{"n_layer": 20, "d_model": 320, "n_head": 10, "n_kv_head": 10, "head_dim": 32, "d_mlp": 1280, "vocab_size": 8192, "activation": "gelu", "norm": "layernorm", "norm_place": "pre", "norm_eps": 1e-05, "positions": "learned", "qk_norm": true, "attn_scale": 0.177, "bias": "none", "tie_embeddings": true, "parallel_block": true, "init": "uniform", "init_std_qkv": 0.0277, "init_std_o": 0.0343, "init_std_up": 0.0396, "init_std_down": 0.0396, "optimizer": "muon_hyperball", "lr": 0.00838, "beta1": 0.95, "weight_decay": 0.0, "lr_head": 0.00473, "grad_clip": 1.0, "warmup_steps": 27, "schedule": "wsd", "decay_fraction": 1.0, "decay_shape": "pow", "final_lr_fraction": 0.0, "batch_tokens": 65536, "seq_len": 256, "doc_mask": false, "z_loss": 0.0001, "train_tokens": 700100000, "steps": 10683, "dataset": "wikipedia_en"}
Each number is 500 + 25 x the weight over its row's rms, rounded and kept within 0 to 999. Layers, rows and columns count from 0. Numbers have three digits each. The size before them is the row's rms in percent of the matrix's.

# down: layer 11 MLP down (transposed), 1280x320, rms 0.0396, rows 1060-1129, columns 80-119
# up: layer 11 MLP up, 1280x320, rms 0.0396, rows 1061-1130, columns 80-119
down1060 095:470494498488537527504504467504475481482519524526459466490519493465500478530497476534512528503475474508494501508499512493
up1061 097:495538486489517505483495501496476495506529526494489530457530426508535506484488517490502529559514489465577483497553476474
down1061 100:509490486450504505473530492532498469455503485497493491490541487468533493503519492522473524469507522506522497505509446475
up1062 095:561535512494554532516514545463570468508483479559485513504475499471471471491505534511522460532479477518544515507448497484
down1062 100:498485488498500514477498511514557466488484521563476471523491483482520537488479516513512474517504532515512491500465468474
up1063 105:481493483479535514514538489462541513472554521509506515524524467512530475488479535474493506514526523471559506485541470512
down1063 101:521509538515460519513491524502479483501559498478457476529497499479456464525541520479503523481491491509457440485537451517
up1064 099:444535492518504468486466513491518501501512481506490494519510486502506522487486489506480473449476510499493502451435543443
down1064 104:501499461491504486509506543464492509532516459494505460497526527464506491480538514516478514492537470531496522532477496501
up1065 091:509512518564514483486475542512492490492496512503468479490506468513493532505500488492499500546485506496534502432506474507
down1065 093:480494462515493556488505490478517474517501484524509481501504462509518531491515487535508512522536473515510514478502489512
up1066 108:447509534511503485495498517513476464494505519512483474528503474520494521445483491478511512547541499524542505512491486515
down1066 105:480489542516493491502514487483508469449505489538473489540490456533471492506434510511525532511506540462472518519498504494
up1067 116:504511530550499492519529480505464546515473462525505511521552462466527492479493480523473521453486518539508480440531482485
down1067 123:529477468537497486473524504502493512499474499500502502485479522499494521479543493509468528461525463479548444485511453515
up1068 099:494500540510488488509566513510480483488478470476467529542488510514505480501486445496521498514484487535459490486516461467
down1068 093:467506527528458503532514475546497499473515519469519509541557455522479488471463513467513500515492514500499517492506488500
up1069 106:469498499494541494528514510462456452537482499464523456459523492476521475502458542543556513519470453526565502537501495499
down1069 100:529501508481505541475472513563509475482498486521469467487557458519478520507539504550523488463500533466488444462508502522
up1070 102:509524497454480498468532487492515503524488501511509514526532493496478501466489512555474467555492502492508506493457496455
down1070 099:480475531524498503501528498520495503487501456489509500477484519526510473520511516491506536508484528509538557513488504505
up1071 100:459473472488458510512496497489523519548505469500495509479524440552466529459483538491494492519506475543536510478469499502
down1071 095:507459512505494522507539496535522510537509492503510518492534495528466481509461499491497477531473512497499495479502532538
up1072 110:506455515473490493469495549506511501525513511531524526514508450478559473527498475544503495512524514481535447518511484509
down1072 115:518501506480518510519493502500478539462493514492493515486470490457502518468506541502489517525521541473511539496555472492
up1073 092:467473455486524564500520494515522520481477496472533510485492479529511498485475458483499491542521465515463480537498522505
down1073 089:527508521500480476497484502521527501501522521514473511525495516451476482522482509513531539475525489470510484490494483464
up1074 095:490511475573486519498500495460520515529492513478511499485484481480442481548506521496479481493547488488471518499494491554
down1074 091:524532470483533544448510480523522505437517445515544450481519507491541504457478466512506486494467519527491511448505474459
up1075 100:459484506488512507518559496495545474471517503452506525494488497504479564505534468523475478512520483484500496466488486492
down1075 104:522511522486499496479506511509480474518488475496459479553488507517474482548487517508508474508486526523500504485483467522
up1076 099:474527519514508485484512486526487508461510522505486496554501495504449536505492502507526530410465505478475487497494553511
down1076 101:494548513484490509492487514508475510489462557521516498485493470537483494485489518501494531495468483490480489538479507493
up1077 104:477468549527484535495489495499493486461520495487524497508521516480525463516462493502455480487486474518505505550490503498
down1077 110:455460513545510517520506514467496542442507525504503522498472556478454465506494523484502502500534517523504504485470537502
up1078 100:457509509464547480471479543543467492486514492501444503482543556525512447548529503485537489494481449470499495492523515519
down1078 099:521514486520490549522506500484477484499525498476510515534539514538477500470486545462544539481527471481496521527480548511
up1079 103:523521557470479483502483485503531509501504470525483517451497501510540467491508486514506505489527481505512493498477489499
down1079 106:473503482503527509458524489480469542486522462536527503519519536466481479554486484488521573493496493489508452520555517541
up1080 091:508420507432564487506516481492491466464477563476499516489479493470518506509418494509514480491491535486522481464497505513
down1080 091:525516488531496488512454493478510518582531515526496515506486473532495481544549533496479466477564521523491516568498479533
up1081 093:466508502518510482512549492512486552508514511481521499551510498461491507484542521443470521523486520500500528509481490479
down1081 091:498518519479503482486504476517508559489511497475483477506497528537491519494500486505520508496539497470476475477480512465
up1082 104:518443504533545482438494530559518540516519530496542489472493497475494500478489499474490460527446493474481546469486513486
down1082 094:520512495544481487528507488519476515487454499540506554521502455530480467529502512465489512535543518529507504508513515523
up1083 104:494506509508518560508513469486521484497473534493549528549505528483501491530440501495493520502480485498522514484499508444
down1083 098:514535536509503479439490480543470512511512495490498518525485471559484521475499524524489539454468476506459487511536544518
up1084 106:510485523482479483495463541484487524503498495467485472473497549531488560483505490490464470535540519511484524491540464486
down1084 110:490490457474510513503523518504510455557499485527466504484533483509496503536520533502443490510465515472452480531506515541
up1085 089:496515487499525534519523487500518506467530462500524495478491505522545575472507506496530486505518507499482499533491514485
down1085 088:502505527549530439491502521468481489491484490504525521512488498471489434533506494511475517548524516548505494482519487501
up1086 101:544481504480502514498475538485520517486464523504493461437464492492490483464514496492528502509495520496533483481507495490
down1086 105:512502510471493489513499504450520516502472501529458509511436485498512503446521463490536502573472524514480486487499521517
up1087 098:514555466487553505506493480489488483496456507509464496501437517505474462501492525554504501535520503528506491508483472552
down1087 086:511464560493457497490483511520516516523494537476525500471488471490467471498490499486469523497476477472459497524504540455
up1088 099:508462511513534517457514541457519506519468495495480495532504501472521508465478506487515528503458549500494501513504472504
down1088 094:504516507526465454486488542510507500474518499450451506507478469470503514434491491490526503516519497490493477507453491529
up1089 091:530480462499556498435482489508463495488518501499514472508511494583486491492515530478531505465501512474475471461484481513
down1089 090:465528482491463488552526503522570482501500481499474520486468522457510498513495486545483440515482448519525532500541511515
up1090 094:534501520531487508506516480498501515467519494477482522528503514519495495499496471501496514526490520487470521473542521482
down1090 097:476505520459465483532497520494485477516485512495483438488489568490487529530471524529509512490467556510525480473523546529
up1091 101:470495526514479541478531460472471495495489477501504506498502493509474502493466500544513472500499531488486522450509443508
down1091 093:509544446532502497511497476530460548542491502502498507488513512513481540460469462462498514480471461477486483513510541454
up1092 095:481512489479479487445521517481502491512520491484516502520477515511512531497470492513503461528506474438484512497492512504
down1092 091:485500503495507500493529466477497511467483514487518514505498512515479466469510450468504521540489487521475515513496515500
up1093 103:491512503517510487545504473521528500544513524506494453492502523442463478493501500477521488497519482481452531504520499481
down1093 103:579524522517496517528552508532519474487518500546466523489507513530456476540490508473480479473490493504503505517456496469
up1094 089:533499472478515473539488483485511504464541513476483479503548500482516515501549514482529485492489509537509518492499508508
down1094 088:521474510458497514485491500426504491520533496500525446508470542507472509499472481518501517534520487455484502503557464532
up1095 105:491504480460495489512518462479509485488492498509533511536523559492514463483523499534462471498531502490508485496530481487
down1095 099:519486491526465540494504448504504537492487484507494490533496473519528538508477524515464536493487495513528525517482517543
up1096 099:503505521512543467466505505510534491499550530496482501505528525547514536502495489507515544476499488513524529502496472501
down1096 097:530557497471450470498489471482480508472511561480489494473530477472499466508548488492488523480509488481483535498507547529
up1097 096:485499511522496490489485481493501489486555515478474496510455549488499478488562468481472507469514489499499502505485515518
down1097 087:487516505464482528512490493492511478516524476496505503475530525519491492481490541454526570465492511507468496490515539497
up1098 093:496539533489526486507480524520509495497536485527494512507467466479479490487482498513494472474513488525468525470485475528
down1098 095:503474470492504496537524504478504524509509540487484515508549516496527514522522492493566518500500495523501477463484468505
up1099 108:502487482463448517487492555493480502507506464442497535511549488498537526490483491508496482521497488466469482491509484508
down1099 111:536536478472525497522497520473527465497480499529497539516524523507528506480495514482513469550453535494489487460463489457
up1100 099:504518499504512503518519508499534492549511465469518498495510515501559500471453478536500480547510570546493490475493459508
down1100 097:485488530515525590511510527480492496553533482520510488499508497518496511477492545495554522515537463503465477502472496503
up1101 102:484480495531554497486500498467509509532525495477492466513553527522443456526515505495530476515510506472509512500491491467
down1101 103:516529501510509520495481499495543486468541481509475472558512492486529499504480523460502532537490510516491494533473510514
up1102 095:444471527522513479520493493503545544489490467465514492553527512470507488538550490499520530536511479534483514484488498453
down1102 090:550510489472520500477511466510517462486528519541513495456496464479482490476487477514528477483483442489491477525482507545
up1103 094:473497532499524491464525458517504483515511496554488496487510517510491487510507511561557496487488507528463541448538507506
down1103 090:490482527474497504509480510524480505476461478546519486515507486502508504514504483529509517542464528537534463499539525492
up1104 098:492506535537504477532524480498534523485460515481517523495466486534508464508520523453449469530494514475489490558497489494
down1104 093:499493482456516455466501549429491545499482446497515487470491525515474496473497469528570550467513499525485492464500483456
up1105 090:492521480519502542510454480474519528528538477481473483526456508521502567537542491488487523489525506456520514490461488477
down1105 087:488525502524560499554501510483497455489487506474493526486512492489519475480489516497541507510503522505501505492474492537
up1106 101:475473489464499439480507501490531515531493513546497467517551531536513469485451477510499476477462501455490498514527512471
down1106 096:532491519510536509503495478587487461530499536492449504470517474455479517542506503496485512507488523535501537474485526512
up1107 107:495533545507550535478470540499515491476533490465511501493526508470549523519526503508531479479477499476474486494553488477
down1107 099:503527523496514516523515531456536503455530502454501458507500475457469538556534511508490440483459482557499465505490525457
up1108 095:507487461476524512471484491522524550475511448513554529520482542488470507504539453505481529526488488526476541494491515499
down1108 096:472521474500460528505492474465549478502504538502528494522455474513514468541482475506472486515507495498500563533497513495
up1109 095:555500460488503508499477488531513518438494508487499499470516490512485467519531532519498512517485493534512529472481513517
down1109 093:473509443512514519541411495489537484501486486535492453512526484515494493520515536482518499468484477512489433494484479507
up1110 103:550496485480546496504501532487536510526462516495507470486499538514463518500482471477534461486462521510501507518497471470
down1110 105:503473469507492520538491510504479530473471528514502464486447525507485514491530475491483470477455531495504550505516503480
up1111 108:518528462543473494493490503533495498488470536458496492510502539496460456501506478501512437522546493462462542500484512486
down1111 107:508499464470495523510465487493433487496482496482489512483457486501486503493463529457486497500498533488525488488501540493
up1112 098:507509491511548503507482454484505543459512526491482470477454509510499503489494513510543494475504526527508509494501495513
down1112 096:490527523544512486504494502459522487552474515523484470512495478487501478488510519496486492489518503453484471502516509471
up1113 099:434519540521476489484476462547469484462514537472479470511505516458536503462498466505484584541460475495508471474478487500
down1113 101:482497480516489517505470519499455474477503495460541457496514510486430527496508528533463489514507555494514537522465478531
up1114 094:492477473532530515540492487453535470521504516460492495557442533487532516509474484487473522467490501512475464485476529486
down1114 093:537484500478510526508498503494479536499505500459497447564463483495512470500443534494506467501501546507484488512509470506
up1115 096:506531506468506484486512507487510482534463495521489526522520528537497541499488530481475499518469500538470522529522498512
down1115 097:565478508562528509524482503535518527515476487485444488479490476455451495516503486496496485484503514465535469507537555526
up1116 098:484553492513539539498507464492503519506506492478547513511533457490483508520529475471483469518487494494496488508456526505
down1116 095:536532504515489472524521501502434518500514445480525498526491499499481540510482498476477504488530514529510515519524515504
up1117 103:535477490512505509500480514522515474451488529483510454510499507476507500496499525542529484495493476495526514471476527494
down1117 108:516508556529489540533484488523515469477494532487507487498501497449471534500465528510499489501500499502484560492477494500
up1118 099:498533523524452495472503465484522482464492504443510504499522535479443481487575519469508474522503501458466544466501519495
down1118 094:473492488477506493518503517507512510519496493530502496530484481477518509531471507524485462505484517507459475526531545519
up1119 102:518509485511529495476493521521514481507480506465452486488547531516550533439471528511521523486519518491525488497509473451
down1119 105:480520495516508471493497496462496501486515521427492530525544525473502526470483521480509514488455536482508499483504527508
up1120 103:522436593453505492511499562526517483513515519522502508533529522497518521468500506481464501508500514507523517517508519500
down1120 109:524491518497488505532490524491481489489518420514513448500497533482517531477516470457503504498517491465493494476510511450
up1121 097:478521486457558522489478487486439480492512535504497468470540524472465504469494490457501504518497522515504506479492502475
down1121 096:538485510514502487485524477484538474469474475499518511554466496528511506537488512539480490498492467482473557528484534471
up1122 102:483535520450497514502508512525487500427498488474485508498535530509486478489456494517473508503518508505532482472505522470
down1122 105:457489477464508479505481490493516475530509520518523511493510488516518492512479480485534512529506490501507521509505501570
up1123 100:493485539526476509523501491468490480464516467465501503497492508510492450477526475524484476484491469530511506496490517476
down1123 100:495490495470533547501516500507459531570498529504501513493526486536538528521492506479488459514514500485508524512521495537
up1124 106:486530521495505477479500500558534508514515478545549493514429518535506538489510502475497500507527513495480531485483507505
down1124 099:518485498503474509459474482472460508526499453479471470508469492506495531520504517492507527503512483477521498502512525569
up1125 103:490533516545500513464506533540514503510431577470480494507527538485527481484526471461479469528503501490525542501496498508
down1125 101:507486488457514521481487475477507524518556448520532491514428480514495481485496528493527478495470474513471489466489508489
up1126 096:512502474504522500460510484548473588493520445488490510503515482477510506505493491496549531474504496517501545505494513506
down1126 089:501528528510451555553500512505477485520469518520496485488486526522523514502488551495480487515490530497505464463494496506
up1127 103:535497495512503518456493464527496519511462517504465487532454489496501486485519502449487482472497502508522456533527504527
down1127 101:496542494488467444476460502554492490507500476497485541496546499509504498498510487518511545510516526483485512514504441482
up1128 101:478500524517503483494477523441484505499514454521519509490508494495493481517511484529526501467483505468526463510479489500
down1128 102:501484504479477455496474500499486524523524522495497495521535505530551482503513529519531451538530457542537497490477474475
up1129 091:531504433487484487519521492510462492486493485489527493469490529495502526512496499482512511498523517498546503508518492449
down1129 095:479537496480491503456499513492474492484492459460488479502498500505491515486515490467472499543500538514487475488540469506
up1130 100:470492502510520507516471535515552521461466524502481476467527471469514486504469502465511448492482510489478480513537482514